{"activation": "squared_relu", "norm_place": "pre", "qk_norm": true, "doc_mask": true, "steps": 3928}
Each number is 128 + 24 x the weight over the matrix's rms, rounded and kept within 0 to 255. Layers, rows and columns count from 0. Numbers have three digits each.

# layer 4 MLP up, 384x96, rms 0.135, rows 282-383, columns 48-95
135119131116093123083108095117142155144143124098118135170125103115109134117129109100135152149106134106153132148137139117107127126158132106131119
130141157140154134095084136066120110157143118102120153120177110135122123089115186135096106162153114102119098119116161122190129143111145118159126
081093099126156163166093126087124129162116134126130160129122127130101164106146164136124089123132117121143157187154148094106118120094106098154124
109107162113116125098144079116129132129124117147119130165144102155153190157158113106143105107103128132089098109171152118105098129097141104146122
126133142147124146129111097118150124146088119139107134116158135144094107113138118121139159143111129137146124126118153141122130145125169107168106
152107102117105118112150112121136167143112156134142195165164104134143114148159152115122101095112110141096109127121123112127133119127142077126136
091122161136146170141116132131159091147138084149108189160173145117144150140100143121124136127134075150115136150101127117144117158154145160121166
132097110122096160111132099133114131124094105133087119137135126113057142140172152094111137127138173121127100139101113138110135118090115106118119
141099157112161121115101100157191140108133129124093120120119087139109148118138156100112112142153124152099059173134125142129121122132137083167115
114126107090126126123139081136123162151111101137135151084171086107133111099103184096112124116122083120125151126103147073120151173081157156098126
156138171082133149103133095078162110138182090119071168135113086111100111121125148121117115106101114118095131105137150108142154206154120125161143
120117125119150168116125112109165133156168122168109149133131076114124141126151171061145099105074129158134121131109177131123135149090160138184122
137105118091155188091086121144124115143094142163104123116128104139124141126163108130111125134113107111128131122157140086117124122109131105164143
091138157093172145099150176091129122126108139164125136108098090135099157122124129098116142172178085082133163131138121115088155117143110076176105
115175137114182095131118072116123145145124127149119146143139123107162132123141170130128108153149104153129102139125112136136167179078128122136111
106087148127124100119133141113115143140139095092133111149160090108128094090145127111154075130133129144118094149128175088142129137112142131129130
112153125127142126137111129137153089128109139124123108123096140176108164125141125106132117156160095135101093115152088150133145123119156121150160
150091131128149184103157150135171163088139076151101144134186152135109176124111093119139109157142128092083134137191096032159145125116122148118133
086092117150138130151140096073166169115140150077124134123156109168135112089200120096148080140147128148115145124142122129159155077131118117158131
128113193135114181074113133119132087179151098146140177184155102120085120138106126110118121105139108155103160121155167112139111150081114115159140
125099124138172154092113128139134129105139131099115139117181144114132128117146162098117149100168106107149113147118135105140113121136173093084148
082118157165190134115142136111139142154082150118106091174142093103133151116128164119111117126112116147091072152154136107116150137148141152127155
124125131148147138099135109131128131168135127143129128112111125119085137136141124109141132113153095102128110127111155100167157133112139116099153
107115109099127198148148112171160156146147138113137179160101116132156135148187195099159071126095114127095101146126159144173144121066120122119126
181125137090169121117085116137129138153145092101160217130175104131088138138098171137134135122161137130114092209155138134147132175073113125172152
113122108128135176082120104108153102158122133169100117143118135145126136133149111124119098146162122111125136131126159122102118133112098110128146
129147182124097142111151111120130133139132119108113163161173099141130112123139134134111130136117153152162085145154149083115138169113112128122122
133092122142122145129099119107121078129133121120141153120168142112131115134114151124152120121136119152127140113137124111141067156139133132128115
119111123109126126104092175050118109144128101151104171166142103121079116107110112094125149133136106132081129132111137150154077130106128130161160
133127126112126138126134065122131139146132100161159111165166090144139099100160141106134112115160115143101113132171122075150157129139161106168174
110118137123138180140151123113142086167135134115132151175101132090175097135112155053110101100135151114120134134121131127139146144138160137127114
097067154105130164133125117153134136168122104109103150152112124128084141092158129118137134111165168066153157138185121074120115154115125142127141
115114161074144122114131141147134107161135114151114208162115110118144143103096132135133106126129152130096100150158156130154127129093156123139116
138146118093145141140124140099106118138126120137125123115127105160139134113138142125116133164141139141152133136142132130142131129117130147122121
147145105139117151138114137143130112109092132119116127133113129111106105127117113134128112167128112142124088172090123152110164151138089145124141
057117107121154193141075125094130128113128150117106142139156123120117137133124157122119072141137094127066115143121123100094155162134124129119106
130099104105099133127128114105126108120130134142158131141107161126121152100139128102153138093156130102093109163167112113124148155130086123148104
124123133148145107161116140104124132144122124135134142118178103144136115094178162128117118161137147096145092140098157103100154111122134132145106
112137103130111140146103102146164129085116089115117145169141164116085118136123159083137109138106140188108077144125143126113126158145146128133105
124103145129165155112162127167136108177165139104081125136110132154151116149149143104088097177107115174140108187132158101175123125100133148165097
106108122117159138101110105114139105130127130115090124176098093128164160187155134128070112166147144103085114130165122088140131120103157124152125
132140110104143121107102123147119100131149131124116139182087115103118171139150131128116129170173118183111106137170170158139174085158152053116106
131114165092117186112094109129129126135146126109098121146117089133084104144125106099119088137154130104134107121150158110111145121138099147139124
085133146131095165128104108110122127119139102143133126121110100112113168136149149134100117119102107101143155109129138080155146144126141098100152
148115154082122128124130134122143119151137110151161151148136139096110099122103091113150069079134098128104125170119163117110066134122156095119148
081125114103163131105120117112146120115121108133101139174129128108117152077141102116098112113087140158141098117155147071144100148160150125139164
114125124132159128120131117103152115140149078119125133148161126136149150115128128115130122123140139140091110143156147118196131142157154131114127
143108156123112165121138135109139159135124117078125127141159140161108169090139155111157108140118100115141099117156137141154135153099133099151133
121129172136159115127108111112143115124115102126148112128108174124110139099112116109123115145128119084116082127155162134133130201133089128148142
115126165100147144140145138073147094105142145145094120161110139168164129134121123108135151165149147114120106158130095143149126110131149128127131
124143113125126131096075090109100119120149127119131172131126117123113129084113153139101107172164089131137110150109122126150149122147169082092120
146068122127113132119128100108147151102112170076118132160169148107107107125115142101112110100113106136120120127115099131142069118159102098124185
091142131085145104142105139119150125126124100114127107101109121126121111112131075134136127182154100148098064153119092081099157140126117130148142
087130133103138136093102132111135121079106151084111125129125155129121149116123129083139127142115078171123102126118106144129104180137151067114146
128123152133130175158146103109109130131092161129145131130136150087072086116177156091099108109128147176160124113105140103134131160143104097112163
143098123134131154135118113143134154128102172087129127131151139149151120100165135092117141117124117125143052121107140098123131106122142102118127
118109168101166167144143108105124152160129046115149118159148079110134114094130121092098137156093131130098133117120161088107089120146158084103137
084131128150127114141124118125155104101109101124111131094159108113154127129121088123132087134144134106120121125126153104158078197132150152130082
103108170081141146139134133120139134138146133130123162101131135137133154140095149110156122134145114155104164155115144093107117171109112152141192
067094164116157124146140137110147126123103074124114160142139080109139163141134103136159114171103089114139155159088162085159097157127161117133123
116079124128120136096123123147126084173127125115134133131112076103106120147111174112150123114142126130097123169097106116153065142103142119119114
126146111113148163121115084140127119119106164089120143158131091133116093093146100119108115173131114154082089167149141146118147126143140089125157
096112102137149146133096125103171122150167133143106109123102103148133130148157116103160084118181111112158122130168158117160161125162117097092124
081077133133151150137150105142125100127137136107128144162157094104123097159124176117079120115140154102119149123125161110115106110105150110098089
131139123133128151101133088135141073100115117123088152170134085122109129111114148131134149185109149163125116192156178115172104185099130105154135
134143095086128168146132084163156098121113125091121129128102167149150163128185114120144099123108146143128078163143114115195111117120169087138150
126128111134111154128104122134111118099130134081124118103122149158085120144169123124139097179149074159130121104136122125178157144117157078098111
126112120101127162123089157114140097127137104142066177159161121151101137157142142090156097142160121127140165118142158147181112135120148148114132
122082153096170108128128100150128127124130107136088134147199128141159150162123133114110113109141155108167113109141129084151131135123099099100150
101127123127169119123130124141149134163115083102123140123115143123131115129171084120149085120129139110128083123140132076120132119129172149135102
110107135110155119102132094098144090130122115106135218148119102117160124128101138138104128133156134150083114120132140117166134174135171119106123
120146112133122127106146126172167112094151128083110117130161094141145166119106152104112130151150160159134128151112101079103179132148162110143114
147121136132103139093076122125142104116108154101147117128121105143108130129102134106173120144171153174081153134122108169156069118142120142103126
136148166101128095137120095131160105133104112097110158138115101164120114151138130129131128168154144158126078144139150132110119151090129109140098
156103195121143122099085126145155077102126153106126150117134136117102131140110139118144111130145151148101150124159126125127072185108121123134100
123162101087132124104107096086136118176134107158145160134095125165120124097141116127105122110158169150126062153138154123146162110158109078135116
129115110095082137145118156097143087148146147125121145108115122133121149136185103068125149162136146140068147156097165097130114104130134127134137
129149147149145128126118109134127105094141106083116166149085139091132124152126097119093113162176128185142080130153114148143132130162111084169126
145112127126094127146141115147108109163105140145142122167129135089151168144131110093120151112114138141110136155160138115120139125165140134115138
109120115132132133100147124148135117173119109145089161155117123128140119135153106109060057136118153151068138113174115118112123138129113070151086
117133141094122125134136106133142118118114119150107143132150148166106121115154117094137128133136093152146123144132113129131141131102155141116114
144127132130172095138155122084154159125141107153099154127138143138145129150190123113106131128109142150083120136132113106179089128160149153102134
148151107135151130094099096091101142123109116190116125138161139090117105112150137102139139140121126188097154129108139102125148127104104112130140
167141119123149176119132133107133101145144153126091114154118144142109154143192111114144107153164130104144056122147172129183145152134136158126176
108139144109147150138122080140115140173105080164107119138135131125129124139118124129097114139140153154095117157173143113144124150173155153153124
125161124076079158110118055138141148125155127128122178134120123122136113139132151090109149112136140108150144135134140084128158140149121156113149
128106135069111176136140140133110107118092159112090144132169106127155115125112108107116131166106148178131130150131111149126159131103129078129178
119079146153130123117114099170171147135145086119120189117117081146051089157169186080122132143166072118106122178155120124110119159164168093136171
120157105147109140095138127121159115135135110103075070133116139152123138070164131127140092145154140153092112158086112089107136109093104130119155
118107156109135136068144148094125104123136082083125121139150160092107118137137133137068145146155146161106126128141125116123139130138142184112106
123107170091143122134115118125141109139137127098097121114150161107113126145157162145128136134142112133154123120152127153149100099124120147132112
107149125127093174100089092161128124146128114082149118155130089138123162094128123107098080171117138135118093127185128139128144132128106124169098
150113164065109179111118093123132113119144122123086144098171098136117131098119130109104170125154148131156149152151164117160089130152142143103143
127043127116124143140148114100130107148116102149100164130125091139112096109166154112132080149143114128123096109114165119158089152140151118101152
114127147115122107119148129088154100155132116093117103134093140124129097130145151087100125152152164120124128103132176121177103127081124122174185
092110103146144137163114132120150122154136121149090141136147113141105118137162146118095126103115122112149135141102137115135126108136140137113130
110123120073158149134099157105137126163124110099055179117155115104106125136137135099113127136164144120094121121152150110147084108130176108126134
070140130124137141120127173118163146120120083078124127122125129176099139125111132115091129185135111123137094162135123118088129148095148091145107
117124138137133123105131110092152153164133129132151163193140130131150094150090152076136128124201136134064064129119121146139161141132085112111103
081088154144122142121139121132109152107130132109086109137119101155136185137137134111122113157138121143079117115145127124105160125127125142117145
130131116113118138125128140139154140118119133089121146110140119174128152122141128132112137138145150140134139159109111132099106163065134112102095
110128138155159159101154140101109129121151118085096125138142117167159130140132121131144091134129115153139135147169119092163134122098148161145129